From a checkpoint of a small transformer trained on Wikipedia: MLP 256 tanh GELU.
Each number is 500 + 25 x the weight over its row's rms, rounded and kept within 0 to 999. Layers, rows and columns count from 0. Numbers have three digits each. The size before them is the row's rms in percent of the matrix's.

# layer 10 attention query, 128x128, rms 0.0893, rows 0-54, columns 0-127
104:521463495511496540484531494506495484459487538462474486554540505479550491496522433497512493524485484509517532479536502493517512507529474494498474474500526509513472517498510491508502502504557498496495468517472495506473500457514540480501507489463485495493453489520565495540538527536509478485494562500485507485490492486520456544466527544486494526532506508500540487473513513453464493498518
105:479503489543513508502483493495541497510491501553537509489481534510481509542497502505518502489541471536487502515516543482521514501507535469520529476505515512459443542487482506482523493501470533501483479543548521483484479498486438539502508533485525480503525502478514503489464568515492507496466488512494531495531468476483482527536525543508491492476567529504489477501482517440513477492476
107:504559503516506552503532463493489520489497498490536501465489467484516458471492482475525505554446466533522510488512499547499501526453497512471487515505478467538532537494549470485520505528494492500510513557505509476508480523497495457494532451471526496502490500469481487484473457545520501500494496485532504488510514473476503491468529469484461486504555459482469513476524487472494521511521
104:470510522488458561478538519463494513518549489488488509505536481520499493538488491470481507471516498483492446513472509514532477481492497504481470516470537537491524486543531500525505515530520490465508555537477482437477478499495518485521494485447501521503490494505500513501483492561499498468487543500490455523497531489525531539500525521504495502510472507472536526480508483526505564539502
114:540545505519543513520505497505492518474490529499466506500512486509497576515570469556526491497479491506488492518503492500471521525508470555475473475510530486503461490470539478493516535528497474531528502511461520525523516536521497529508520492514518468507481546463498490474510514492521549491522482477475461480475493527488472527483517512465467509508493531488521488487537523496477443532502
102:505484497518533517537478501475453486521492485535461477484541473512487492484549522498503492519488514504518499483493514508510514526506497479483511500525525493526508508499492516460461460487530455503470494466537495534496485499489505472499490502502516520516499448538497517471559481439478473487497522450544506555471468434516489484549531513471512478467504511516523547536499452500500496496517
115:512505503487475558465488495513528503478500500538499508517501458528529540504526503494526523518491487486474490485503501515517528487487530505544443511523494504452535533490487485468531524537471530432510498500493460483499481518512495494467490482512524541517463485520513503485487519544485477561476435488488480463483483516474521522469497472519501524491533494489481489536496486458549527539490
113:526495585495552485482541511518470508473484515538511462483524488477482562495496557489501490489521484522499494487458501503491530536511499517481447480479514521489494467519526500506527472513459517504521494455525489486535517505507513485512533490476506510496481502491479510489507479519516506463494512530480515498509535510470480547478445482507455525496499477460486482462491517540509444536477
112:491494485501489533469541490505518459519529484507532477485546447430509465503519505540532514513501495482549489459521529534506511544487470490504493511545490474484518496505514514495509467503516486515443513505459497540500506489518524497477503505497523494516510534504528534522485497443521497487467533463498485478485499467519523471472498468525507497510505548575520531528478505467482505471493
113:470510516510535513504541519553447499462484517475460466507497532496515497501514446496494486534455501498532478449542480530524537499497510499489481508498503503442435515528498511531495483493548501514475514452518517493503519513481492518463494486519535502483466507481527508521487489502528483491465505468498524449509499517541456471458525493509487513496518521519535470486503508491458520456485
107:493525508512480447526492508495507479486440529498544509491462509490492458495500509580542510522505516459488514479483502465433521478482483552475501479512497443480499490487507502498486470497437481511511458496465510519518513532503481480499482551493492465502496485475474500504497507505535492514488516516525460467477500524489492505490542494517545500497485527515454512496521485460534486527534
112:400489517529499496507486501446499478517525492509506472534486485502501500522504476475479503500533473493485478531453527505499500518495509520495503507534484523519473483497494523523500463502484516512503470513521467522484498473497533492489523495500510462489538454531513491526487521528557490524473529560487495501512482444518512477488482506546464491495463483502575524527461456489510494522517
110:482496536558535470461507499503505502465527491527516498538519524489506517469480514510509504499536516504476492506553511519447510497512481504509478494546483480439478482486510494494521491505491485514488505507446554485516477507483581451523540524506520488483473489487482487540482512470490479506491443500500536529498481484506535542473515506523432511536540510486501489478497501489495525512485
113:563472545515478515530492520487503507482494517499488547497512475478536497507456540471519462499505504499554479501470499501476504493516536513465549500457522487525468490469483530472519494523468467514509511513519470466489511509487498495506492504510458497545482477551503541510495497482487474485470502510454515479459469515488486468507500497450528479478495501512487543529499465446532500558495
118:528506456518491477494484454533476521540516535462480512522449494525497485525465557485514492457486528500540522516492477457512516521507506519483533475497475472534463499496500527512517530505506493509493480446496465533512482503502496527517495503507501482505511534452459502530547519473522498509481534533499513453575489506512543509472487510459551515509477496500503527467491520519515484515493
108:489509516479490464506493507434513474507494493492467521526524483499499485540527485523503502512537519470440477508493467480535508492503477523493475492559556507488487492483452512501492479527508515511507501486473476524543473490503468507495546523492455518523501538548481442526496488493505529449506563513498488528513487502537485555508497500506519526507511491510506482523482530479546454527481
107:451515458495503514516484517492462491464518499469459509478470508498497455493496482533492474494481491553509518531482481511485468450475551483443487552487525511505496498544460504474510507483504473525508551516476504517505492545507520495538549457504505460510502500556487485517513483519491507504502519505489492490512506515484487529487508456484537498518516481514484566466522465483456507473472
100:475518508494462490468487533523487517509475498502554490465484525494523509465462497494498498505520479506497517458472500478538530427485506524470433497502459518541485503555564513512514529536498496506511481521496475502499504521510501499500507482468508516454523490495533505512509471549491498526460509513490490540517514476494469513485527482489438521468473546494486478553523476481500484490487
113:504464495509498486566530518484503520485462485497489501509482507537510520489489537497532509492504527508509480533464490458450476467527513488539513472513469482431437487530514484598530493506478496512549486506520491520503510480526522497529511521512538485523482496481494507497491525490507516521513518511490453491497530469472494565480533510533508474506503482495465467508476515496499506525508
121:528515496484524528497509476451508472485480474545464504504518486498505503471497476501495439467523506509501521519512482480535533447561442515502509529487541445541488482466511505479456495515535521498528493501506515491526465496515513449549474459481494459492475516519468536534490518510524494486495463551528476483539473505529507499522469500509506495522500512520481511481458497507523506489503
126:533487516488503487486531501471499508469488487496497487448525506484475490470460538530492477524484527507510545493514496484442472522476507492527500472471488475544515526517483497526505540484495539531497469523472535544513495494558500474515508490511513494496488461555489492506530462494463518437487537523536500482455497525469468509486481489490507460495490502450525533476514469518466469473492
123:553511502505494524449497483537479468485484526507523516505454489496495559519473516454541487512495484487502511512518476500523504497484499485458535487488483537502489506500566485535509509563475537474498533544451481468521522502478510507491517525505489485513460497497517505534481489480461479523565488482510518471478478464470484519508496471530519493470514497460491478530546511540489507509475
121:513496521523483484489518494484529487458511481521462501470474526476517558489512491560536488517498486477515498484511488527461534489517499528497500550485495461510509498534506443508478472525486510480524523492559490483526486495492531525454490490489474482458477504472523522488463440511531502505511481501578565490511506496517528511484467507528498532503492508510511486528481509528533496487453
112:504506486506487490482490493537495524500495481495455462487536510544514461472555491558507495518492529505499491485505505503475528542506499510537525475476433555510527510477493453518516506501501491469490476471559508479513483494460524518469515523471495509492521519483482544516518463519512527522520496501514483528471470562533495475532446510485479524537497482490538506520522487499525460513501
109:514463498466536484461515517525518479460534515492521533560493525484474511530483551504516485500484522465505499485549462486463485547494490495487526506515485472465505457512508520474504493527476526512486482483500459501489468529509488539512463489522481474560500520500478495476507519508504487433469499477530511471488469447528525518496502471506482496458490532493484503470456510554517507497510
120:480498482503515441477505491482477477504545525499519474537480519527479470483505496481477493506510489530501487481593483442504523529528514478523472484506468537470529531505486476523500516531527535500508529473449509466498482471491510501513536533481486487523541511509452546499526446481518482454513520517513479492487479518515494470508498509500476517506503516504542488442489481489493456503503
102:495493516467503449455522492505503503514544508481506478479523512509471500500472490528517527515497479558488507524522516540531458508497503485523532534507483445496510533538506525456495520493489522484484505533509520533501498488492462466502485463538547525495521534469528468536504527530499532489491499465466524530530511477465466461495495513533467493543468494487501473447468496514524466505534
099:466477486546521482523464505500525527501500485509514454503455536473503536482446507536496461478517511503516522502534485532459585459545475482510490516495515511491475475505501543500485490492480509533485524477502547519483527502483531484479491521463504548501497478558496480530500491491472520484458528486544544482522509481507525515505490527532473528526482488483510488493482481534519503514521
115:468494533512502461525475480491467477525491491515513481505473490499475475496503502446470501496454501522524517482503524505470460484498506497451530507540534521532504519486499471488536514495516471484479523446499466505513508516514515521512570542513513501529484476467474478492447456514504502465496519484479525469494461507510507493505512431493507504504560468498498538491519439464471513485504
106:460534520569573487504453505473501502473518513492520505493477507517515551521519506480497519541491518505477497549498449510491494504507499470459480500514529490521510501472488521487503489547477487483529460512522520517437524510529497488469489477507517484466553485493535541495473522501496473506535449494554514497543471500470476507513485470511479536498470503504519499499482502527489471512472
107:510498485536553492492521478437519485476551552545509475508488469511507503513507521480480474545522456539475500520490532481482481532505497492495488493516489542510505486467475466486510497517491481505490468519492459530429520513439485504496492494492521523459489526492504505478504505472466489502472499500514525475534493465508517492525493482483489471476520480502505524501471496471447429465531
103:489488508491488523475540485496523502491487491517514496514463491455524541529525494485534505461498463496475496517474529500489527490494511526517512517468504509502510453462492495475508498506490490519519514548504476487538521516485499490465507478496504451525481495468510499482436515552496514468475469511489500519550503509448519522438503489534513535519521530566500429505497544542493469511495
110:503523483482495519465464485517468500551540524478544494550493507469506515512489499487467525505491458445521522501503494473522470479479506478487530483511503469520491503469500559504510532508544508531495515519504489521527483485482511511478507476475467506561527491477478519532452492504526525516426477453534548498492502514493503473476453490530530486471486500520502521467474482521519481527510
112:540510505550513471535473477476502503492489516511529480497530507542533464500511497512496484515536519508478495503510513529498510489498507474478497518556487520508484488458506513472486509498445498500547504535438520496500532475518501439479505524531449521464542456537479496538525478484463530562500518532479483503530490490458456492518485467529475474505494538492490486513486522492500512485516
113:487491498518510504520504540534510537550505511466462517506473513508503515529460460499450458465496508523474499517518457507563486522532522447494505475498498472515496504481484507455469560466530483515487463477506513503458520499498502515458500490492507480511501461492519467539498515514478497504442498509498517535501507530467480477538484520536471507495469554480494504511502505517446503488537
105:491522510515513469538500485546533529507525516490479537490487474498502471501507512514515508545507517509450528485497478541466489483497476504467516527489507501504492458492497464511499471510529493513491499474513479508512509504575510499501419519501534549471501524553487483465496512472465516513501489448504453524500505484452499501562521506487508525495461460518507504511447478520516502457507
106:499534542463545455504473505500499446513443476536496520509501519440505517533485494460459488492499531439471525500498485534508502518466517487514506512482520497494508499459501486455486531467518453474525484469484464490486510493511509536501522513517501456488497485510474463484526490510470452480491489497484558519475501539511463471488495520507514472460523492501469506475486481471537496522505
109:495478509541514503485465510531482515494509472509474501487508497489532502548552544511541458481521495510455457517492482513521487502474474527455492507549499515548467497520470544496473450520547489478518500485538493491478523527504488489474494493468471475510496557483501506508521507470529458491484457488496543518486537462501518530510521509477518479489505521524459464526522502548523495526492
127:538470532498512489496545478528496472514490499506517510539534466496515478499534500513498490536465486459478447505545495508476507502494525553521517472479514483537517483433499491480521515516536461480521479515473490509495527512544469514522491510550533517507529511467489524524498469511546471546497450504508485493472502511490478495489511501518552498531506502537498460485484528525547489506455
110:516556489517477548500487541507498535485509503504466462497464513524485477507518499495504497511510505471487426497519492523556500539477490496523515490491500511446508501471483478530539492491501464513461524469497530465510521549467488502441492518455491481509496542481496471532493460495492508457499470499518535522478496506490527498563527489485502517490467529496519487499501504490575501502512
112:507508506551470495509491494488520526494489473513508494456463553501450499462488511490513496511510530506475510458488481499460510454513495457519539489491510476483516518472450476463513484467464570508460494491524489518517488491509511518485514524497517487536466458538515436475485508490516511467504542529496491521510496543501491512542487503495474518465474525503494518538467536541521483465497
113:506528516525443462513484463478502503517512523495475518489513504472523510554515498501521509492537512535439557470499490497532477508505458481481446487519513475513516503500484465476437520485507531508520482481508468492502490493464518479510490470462518497508454493517550454514507510510514461459489483477443474486492499503488465500485510498495479508503458511519493496524451478451518489456521
117:497490531504510460516530491506493476474495526517489550510530477504516450458510530521502486502507478484483493524443538478508449450506494520489496554471516535472498502508522444494490505519527493480501504513562522468555480509443473518542530493522514494496516526517497516511529486522477491515509541500510495549470486481472456490496465516464481510544543494473510501510505512532493484497485
117:475516512495526516511548489524439499478463540504503496506530486466517576538511492501511509519501484472478473495482486547472506466461506493511468476493549469481517506472508484470558551529486509469516545516509483510474481529498489556496512509496480500502479544511481530505475534533503466561541484484509496470514515482489473489501491485537511500518505511473537508487491509511498453485513
110:500504500525441525502506515521520526483505502501486516457462575470496567512503438506538532492465475522494545506500437472519470456514492535481551500516488460522492494513526501481513518498515492506488562468490513507476518507488510484496454514519535497460488506484493499458500526498521503468500528501486490493528507501527461464507518509500538468492493525519497461527514473472487509506498
115:503508477491488494474515462529507469499509548481530482495499487502482487536505489488511523500463442502518530515470543511520526511483487534488506472475475474501526518537504474562504458485510490517489489451461478518543472475508538527457474516486511480503485517523543494499522518498523497488489547513485499481487515484532507522485449462486505514501499509531539539526438571482478501467490
094:499493487491490479484481520494500486514537474498486489540512476521514487548523497519523552461451516532497533497493490498545492485475541514499527497502521499520534482489517492494468465509505487504515481490500482547539488423510516519503484502532552531473485498500516532528511536516531533519547518519495490496479489548446490466509470478512566512488520485521504507484434520476493490476470
101:486502467475502476452478507513539497516555519477534514491498539522500472531499488500548511506471518511538494481517517447494498515490516481510526495486460492517457561523483518511491475509483479533503484464507550495472506494493503471498465507500538495452503503493538538478446562501489502517512513523537526497526480509538496516489482545488468525489496515553489518521516509504510454471455
102:469501514553491497506456532516488461544499524478464485505482563531514504474447459508485514523467474486548477537513517492500486505495504516484558519499466472526440515511492489483522537471493514485516487541511476479514481488479481493475433497508471463466511457480489522502540498528481514476500489501497464496503485513502467457474517489520547526478526531529495506497487510487486484516476
105:473504491462468455528483493499502479571495510477520507481538492455512507498446516441481486465502496507485531496478493466499460462490493442518503493487516489512482517475514467474468495512482484522464472522525495468463484518524470518502503508487494541542492468505522562522462488509524524444511452456498492492505516459523487484502495461514500475507503472495507500474452484486493523503500
105:524477495507482492507492494495551501492472522502490454475458483527515486486538488518470499492485482472468494475531513480534481525501471491470526480516514525544528510520512499513467491522529481485457444466535533527523470497483486508459518484491495448499484509466457508466523493531491485472519475531439474512502467542479479507543492528491565499546525494543501490497511517479528492471500
117:461470499464498494518504534481496467532500507480519507519484475516527505545453458489469487497530449505525528480470488506535540519515557499475493508523488467501532510470493498497528478466520495531500534495501488486516452468488489510535542452516473488493499460481502517528500509486525480485519515541485473467490513507516564536489483505503480535522535478504540520444529506467507502521460
103:494448512486491504489511501489499491494464473462458505497511522473494499491473467488477544448434487479522515535498459471481468495475496512542500530547522465495503502514462483446499516487496551483478507529488502530470474489513467533511498431561485528474502502469499463514502544527517495536487513500513477512501491516490520478522491521533436473491509533496495500498508500495515527491526
123:435510499520519484477512523537497457468482476518470512523521480492470442508512491484499486486519491512533509487502503557464490480510492507504502525516496512457480487478485492484501479468485501501515517529534465492521485516497528534514482490493488501511531448529496522489443491525520495500489448526526549526474505521527542534510457493483449491479539545475465473505480502530561527525504
115:534500488512488502501458488471551473515508492536492468513561515474501521470479469481511516492494511472512528460523487494453482476461509523496492486507476483510471507496511476465485483503452505504469532489497503462499467521482531507507535516480511507495488457485508535526407504491504544529516484503503519470512488550538505505524539511525493504488498479508472523479512530504503533519417
# layer 10 attention key, 128x128, rms 0.0948, rows 0-53, columns 0-127
113:484490548478511521485500498508490476494511535499461469511504498478488494548509433482499510495523474481519492501537510481550509513509508531471476510524502471475533522487472524518479517507474506508485479533497525523490553488493512522541537500485535533484534507471505509501502548489465535494531488544473516473487466509455524491502529505452515471500458520495517464508498468436494454488555
112:489512461497520473504471546470520491525513522505534477521484501523477487529469499504498482504520489499481561502468504494460493501483516490551477469488484514518450463503484540440479507485481483421514472546479509503457496510431507494500522466483521481536475482502521531488517511507457474512505505482495519498511527516513481522545559485509469485500524488484528462465515494491516478503492
096:504468468436497519538533470497487517465508518534505480459503515472520492521485545481520488499501467502505528500504471527509493460486496490482508551485503489491481492556526460483530489502507416482484531427523504505518510507538515473475532522480510512463542518484459499516518502503525473527527492534476548510504528496546524513471486495484516499473533498488480482468491489481491479512503
096:460497530509470516462457490538520482510549489515515512455517477489542487505485464498491514501510496476509468532514481518513511510529478483508516519528494542467464479510470484507499531500514477522556513474468536482499503477525523497524536493497476472514500479476498457459519478503485489501535540549476482498507514482468525452475538482494489515531452514466512537496496491478509576480539
110:511516498441510547522527452527477522428503538526497509461501514516524468526512508467523531522470493489509501472501467501476488504476492534506503484505489472485528535490503509535456512490452482470495503523501528515544477514494518529497482476457514456465513473486502474543510519465508508494514451514450511498521537506516452497449487517504493505512542518472463468485497523473501515488486
109:476489503534512495537510510491483534497464494510460474466527510443485546509519532514488518543505520525532491515542533512483525506487517486512527506492499475505481515502467541515461497485530469504476524493533506510485467468513464524513470572508516501490462499536508514504505442469443503466482537498485489483507471457486504521496507495505496432486550477489501508481516494469450476494512
109:468567488497491512476514489513492531474458477520483533519535446497545473511506488500508507535519490465505524516479513508556534505516543525520504513460462492469501518532540511494510516478488492471521476479475539483492471525519455513523525493495503539493508519521481513447483526485484462524506478547486469486502492522466499496513551538520457528490490475474531511526461507484496526532506
113:493460501490494532530534470488524533470465496525483510511526478507470535516524489488460465495486483492508458513487481479483520489493494529515500507519471497494553483510547500525463514497486483476567470456498520525535493519507561533495542503517518522491549493522517466550529455485530494463493480535487523505486510518520515524483467475498496514536523505493479510465489493539515540453528
117:502454521498494545516530512508496498446549479520506471518520498453519506520529500536516515509517502506521543479476555530519518487484462525510467522485498503485512536511466508479505478530516508519466504536524475497498500487531514497464499519503454505456503520517458463472492556443470503530534536508532541439521483495523512493499476490495489456496517501533488486484532518492475478524483
116:507484503471526523494487481523485498482530536454501426476507499488517513523526465530519535514498451493532522460514476454509502497494461480445491526459507484504499514480530514521496480496506512527496496499484551524479566489510541536491495532509502470477505486475476479522526537502456506499473481511512551466482527555532483515486502471463502515499517495522501490494546535487489540511513
107:533516446529502487510494521488511542460504497510488518522475530539505498483490495499523475531461494509472509495475512506450489485504499516505501499568482517547532497493539531507483526533493453464466507474551429516509491537485503482493446471474503478553525508490492489502523531476496494514487472484487515483524530493522494502426516484494540501482531510508488508519480502449501481522485
115:468477518528496473556494513501518496519483497487505514518480541492456483531518490542520497515527495511469501508523521511505482425492519502484523495534453510509486504493509493502495485505478504498510451575497483510473479492466527521546488450474476480460511530475507497521528503486529526504535551485510469542514494462453529527539506486508458511535491521517534561509514491502491503489484
117:461550509439565450516500507535489483485500450561526492489504483496447509454488481550523495496474460501518497500518504504501549517503517514490524511498480501448522479525520490520497529516493512477494498495498477533467507516496522435508504496474531517515513491498490476507518516464500479531487498501487542459476534501505518519508520517524468487500548537505451482466530478495482492486489
112:474483467545532513462497497466485465511475511434501552524474513524526500484459531506518444506478489483522506518488532518495491501497536546520502470457507481490503499495490507485509483511503487501481520453506446517495456479495462499540497465524492499541495470532541525522478502523455516511521507516505499479550502502467497493532544480516541488498498489478483548514469510531542530505485
119:465527522511488484462518497486530469514505514449484501513487485542506532471484500505465467472476517491510518542515490480496478512516461514525537446487480503510490491452513519537521462519491517519501513481496478519500522485459537459559513495446483479495503529482476479505512510511513509454488519496473490472487494467474534507519483454551527513511492440533497487523463482513499558464509
107:476494483542528516479486523490490429465511508539484511519486463471513501533500512500494513513527490470469510501488488514520503534513498520521506459506509491471504493527492477492451520492467493458556501555510504506457526535504519506543507498531470488499481527507527469480493461490494508486523562492484448547482460486486504487504496524528481477532450519485479549531517513454485495526471
108:467534503510526500467493513529497468505494531523489490501482516501495531492479479522482543564505477486480484509489515503529481491497475479451489564467514524466450529506515496490532492516534503533495542460500511491496535471507500487548486489472473481514514474543500490529493459488473540470516556488484430501471482507508517477518522479476550508521518494473472495483480502507507547483538
105:502494490472481514532496516526518545488438506494488487495477520503499467533467495443546490507507466499522497484508497491501532465517461489470514532505452517480500510482515527458505527514488508487520513474522508514527438509514471513455498466493486477510545490485501499511505475505508480521540478512535513546495505449510547543481527495426512506501500540505527493474484460480504537454501
118:505496488475476467519461488509471479510468531426475536559486521521494514483509483526479497481512532542475516497442492523480521515521499524507476466515480507545481464491513492503501507490449498478514510484502472522514484547508557539523510481469487468537512527501486531482492556505525530475526510471521517483527545511502496500487530462507518478505521509473433478518508489515507488481499
139:487500519538520511493501470478558432523508465509462474489512473484489517515461499498503500526495493546502548502521501428504530495536498547462541537492510479452543529515443487509494499484513499490527487522534463463495491515481473467517518468493530491510516488522507500523483496518537512506473460534496450521487492485501509470487499505486479465509509518467463523477458527510488498500516
115:518503525462455524524523484501448488539483506470543530520476520485450503478480527482446494537497514489502502460471462501466501507509475508486495516504508501490497489484482509499515503506497448525461527489476522519512507488516506491511476515529530538494541497533526454535502483478507543459524498489514501522501487517518464524507495456515546468476504500531433484436470539524488476478501
121:482548554509500528474471520525488514506492506548523457531494524475551498497463531462500446459455475460499499511486469521493516516516488512480493456471475524497491508498542460515518526565488495519532482490492491466510517480512463492487518522503498463566482497502509510465511552524496504499530492517512507501484490514479481541515493537482507482464486502513550508473495482528501530471491
126:509514485532498552487521469502517536479493483501515478461492519476520552489491491526530480510496449496499512534475495466474522497463483554471468522514465524456491492483501491533535514475496543468523515493505481515532508523481509499482482461526497493464529494488520515538474494479536491506478475495552511508491515521538486515518492471493469513457541508540482545511538541538490495530445
101:517511529525506486524501474444492517496499513481468495423489486507492468455561510519496533526561459536513473540504509489505508493504532503502511522528495510481526479536510473482488519467511485521510497487517525491477477488466474529424491529517513470465484511502482508532475495500517459519513513482452514509470455506554498495490512508543496537470504482507531474534518522505477493501476
124:499472482472489501492528510477496482483536458528524536569504490502498529489468536519475481538458501480496469471507531513512530535503471505540505455476516545538518526477455504494524509502500531520495475501488448504497496506502540521556516481457510507538494534527532477454530527478521502485478493505533539453479521517508499513507499504554500501510505533525504508493526518555494521503503
105:489530539497498530489490531504501420500503486495512467505490479491458493459496500512487481483523525493492457552583478466519537515499508470521539483499530535482505506513467476506521494489492492488502522533500516474468521497469542473485518546508527497474509494515467464533495504469507511501526546503493524500506488517513505479501513508490492541505499507461551446482524442504447496484515
112:542521513466492490529525507535502520515518529508541458474514521531447493486512488533493480445522533523458510470529481469522512489514515479557495505482471542497491480467457520471487485500513513531491520491499513503511537507498496497519520438509497540473524512494499480472505487521518511461449486475524521463471493508476484530521466444490491498525455537480474503487498492500455496546503
103:452529485523535500494458533520503493522532432453520497490488531513474522482505481545491473539463525476523496497544490488490512502503557498460488539532493553498505477496469529559485505508512549515532501533504497498442508522505508467525492496498498488502505505490514466476491476457442545501498469499504526490491555501478489515506514502486495479463512517527472510480491497507495501460518
116:492561507478545512507452519473526480522489522501461502499508516515512523455494492494485510548535479518516513516500533508479467480496505482508527520444529497505430510499496440482511476512524451463437506471506455517502519465509524506503475552510476486473519511505511499519462442472506494483482538534511481484486499480537511496484528507489538491474503479531515486488526518483526516493490
117:515511492465511517530524443509461568506495505550517491468505505481478526555488546494508500525477535516488476496554473508455507463481498468477547484495475485510491457470524533492474473523519491465501512516493490510491520556466512513483518451478512475484520493505530526512510496492501462500506495480539520506539506488480482507542462526481441489490481488498520460486479504493480497489537
113:499497525499464508537513510526462532485501542520500537506521512467447492503523533508512517525497477491491482540528508511517532533488537470525525503516516489488466466510493489514503503486510509464501452519481524508494513473456484482470541479462488490489496520550517536469504498472524494524515490499511528465546473458491538547519488524507481469517505460477478426445487484470487475496465
108:518473499498484522485506459503518496485545522506547507511529490484496494578490483490480452458479459465459497514464483501503514527481503511493482494461508511513531479490522479490499487494517493453513491486477445483541496572513482487512498464463460510485511510458526513485530542526536503460478483515516507514487540527526493499515498500524487514547502516518478476474520504492565519522473
112:504495487516502499507482497526533450471537476423507497514472491493505486503515536497472426491468500473453501511546547515523515474505485492522514487473469506497510489496523479536518481500521521511473499486458457484493536519486513457485499515483473515472498511486502517525475519551498503495493473513492534464489558539457504513486458503489503503496454507565549522492507503500526520522516
117:505527477542531472524495512511514548549500466529524476519507535496502464503483535518502472489512558512500507500573504519504515472503551507475535496488453517512531514528532503487489492507445456513488521511481507466501496517508497493462518483553488513504513518529488479515488506471476500549539490470495500501510502460467521501461510536474516526512510569500487486496450476516491489494531
111:511486484502521474470534539504510509519535508465507452513458513516474511544500485456465508512518534507454457485538498518533439488477500489477519493485502531519519501457473523516517450483501538553502502538490569484499513516514465512507481489468498508473518458490537515474542493539462491506499492471521518476505514528460467493497496522528494508483477547501509477510494480509528507468508
110:521494462548520496495498498477484511501521503508509550511542529518506507478541518512483515537516552510494513485521518504498530495515478459548472524481503507456470501492499501491514467495545503506492480539475535506544488476554507531479495488516509481576507524507489512472472488468492496454479517465486488496505500509475471454538473503490496442478513521530473508517473480538463529550515
103:504447498469539485479509486497475528475488501502492500563465454501501515515496519436451496488470501505474506451503500493484471486490471495492520496483515472497536457471494491454463524471499488461455499503486480510524453527488490467457455500502516522487500472491546499499574508492501490468485513550508504504491497564504531485485520540517511494482521522531492490523517478487521518500508
133:475460478532508521504499486492523524433498539525497486463497474484514512532542533511517526484469472502516469497499465512546509544519455504454554481520496503475501480493520496507482489499503506486491470452489499469519491533482489482565497474504522444496474538491511555493482464496467485455506503472505526506533491498499520514481485498511490463509528539506486555505539500535519509528510
121:500534545472516512505519459475514485463525476480503518521548435519530467515518518505487470479482502551499489480494510501507518521512487529540552500439508487509526505489517443493484508550489442502486493538447466477530516538527507485490484509515499501494514509489472488521524514535533495493484476528519506478504488519506489476498483483531485515467491516522509452510477492499488505580490
114:498520490537489504485496518507495490452509456505504472487467493527544476497516549493497535518503469491498479516504521537441478530493476486489499488505504520541484505515520469504512475464529508455518493453514542487473565513490463511476499525490540472529491492466483467501470489494476497506476518469448540545473520521507486482529500530541495499433471511512557506492532485498508504512486
114:503555432545505464513473534462483510524455495478481530550448537495488523473495505500499515536508523532478515499507478494463500481488511490493499509492537536490490516481514540495497526499528471463496514506528534492450499511508481540446500501495518531510509495475559449494484483478537503481513525469525507531477501488511489501547462503516473491460510504528471517494482508485493457491475
116:514458451540462501533520470493491493474515521515467493535510494518513526545503478464497481507556504540466541460519508475513509481509454472523459515518517484465534519494507533513502508458497504474485530524549515521489497529496479541505474464481550533527538511511569519498486496511491483469472496483476515509522484479454543501490497486493483493504485515501472477474487493451499483476492
109:494497523512541509504512525502518456526478504531500485491527508480460506519515474530500469500492486535501495555457500501518472524529507500539477555496525531482467450483486432456475527542501494496519473495472519465558498438480458494514489505537496502529501462521508519528522472509502479467490509501489480511476455490539497491511513471488503500471555498474480497519491489489477503543515
107:466540541468530524480516455514519532512511537533474523504510487514545512517510473466542465534498521459460448523472482520484483470502493471520517520487511476515528503510490503492504506560497488504507494536458532486493515475482470496515539467494504470523518532513518461518496528461539465509474525498453493492508488545482459501488486519484476485482471478490496495497479511448484552530501
127:523521445499519509454471501519517520533505534510473469460462510507522471487482504471534506456528529498462556475457474459513516493463502503482502526499500465466481558483477537486553497515525518490476540500512507498517468530498495500528470473493507494541462497441528492490473525487483543495458516525489525468471495521516478507515512479476544484511483474513480505526509507514507508484473
113:525485514533446542489487515516502511501496516486502532550524493478455498528523481543486532504530452460498510524485536497506494460512459485488428530498472487491486515501530501538515496468499524495517518512509488512500483452487495535476484553474504516500536521502521463495517547471538486486494527509489525477479494514550533485473453475495481489499492482550518511501455527497475496520460
100:502518523529523484449510480482472498537531507497507508540529469510487507493502476527478520462528507495447534480447508478519476486511521495558439497490515489499489530496515477486491475490532520493528503527489478526514494526510489487492454493508488477510495524514458508512490504520490505461519514511547483476486466499439514460563485457501477539499470454534519535516455474487503515531484
109:527525513471502504446476559511523531541521494481559494486493509492456487489484518500477507489486492487484491502474533458481513488465497513503516451514453506485474511531468536521479462499535528479522505523499500486454501468463517521515511471515485476496460537493506533484470528510532487513547521482544494489478460501510492461545492471468494465503520485551556477487518513506478490493490
106:505502488521502488522501516483490509564531571465509473475449497532494486501486467491508506484479511502455518486506504517464528443490506495495475494491485488470486493426494517509509493519498500517496520484511489485502505519468502486492483522527464450501509488495520537550525530515508514541475473470461528524518487541532468518433521475486515529508506517513542448484518504504516519534461
108:481454507462497495500481495499506482508524494479496514527485525502505527515529527508480470505569511516467562461519504518489449438497461448554486483521536497498513490484436479483485535497532501517459537500529487494460492511511508477486495508510463500533522501536542540528465498529556499512500505505542493482468532522498509449501485513492490480487469487486495510511498517487502479502477
111:563521502537503504477519499456504459505507561553464473478508432540509503519503497471463541496518509494504527534497512515495466491499464506542506495481512499510512484495495435529476453475550470490492520516483506475486491484484477516487438529510530483524487512463511542490464484486520478522468517506541478527480485505507498473502506495542511505466510488476518491519493505488536481494472
108:489520518492494512484505522496532463512510481494506486525498488543477520565508497516523519483527452478469470520524519475529451504489524544483485501498516490501499514517495500485531494478485495516531493494493490519461480491455542467550482486505511505439485486522496456526475503496527492524492541556468439521493460480504506484493521470468485553561522459490510515501501456483493521490524
113:513538520461487449478503500491526493538524481521506495494498515513506493474502483527492515485517554508497480464477470481528497520482554519494536505519505469523510512509452485473501519517502507498456505509513517498460511525519493509589487473518474530423508484463534479452532513512471483492509503531494492476501447460461495484490534493498487505470500459540482501530506497498491485545509
122:448466481486535466501452489527528520487479465491502547493477486485466533506524472520524493558505450485495480501513553522466557495509505472481481538490538493465510515522532492448477485479492491478508502469497475496465473537486518510496524474530491509495472485504478508549526495525502509525474444502487513502469534506526529494496519521519469508520536553517502507513501521516523469524512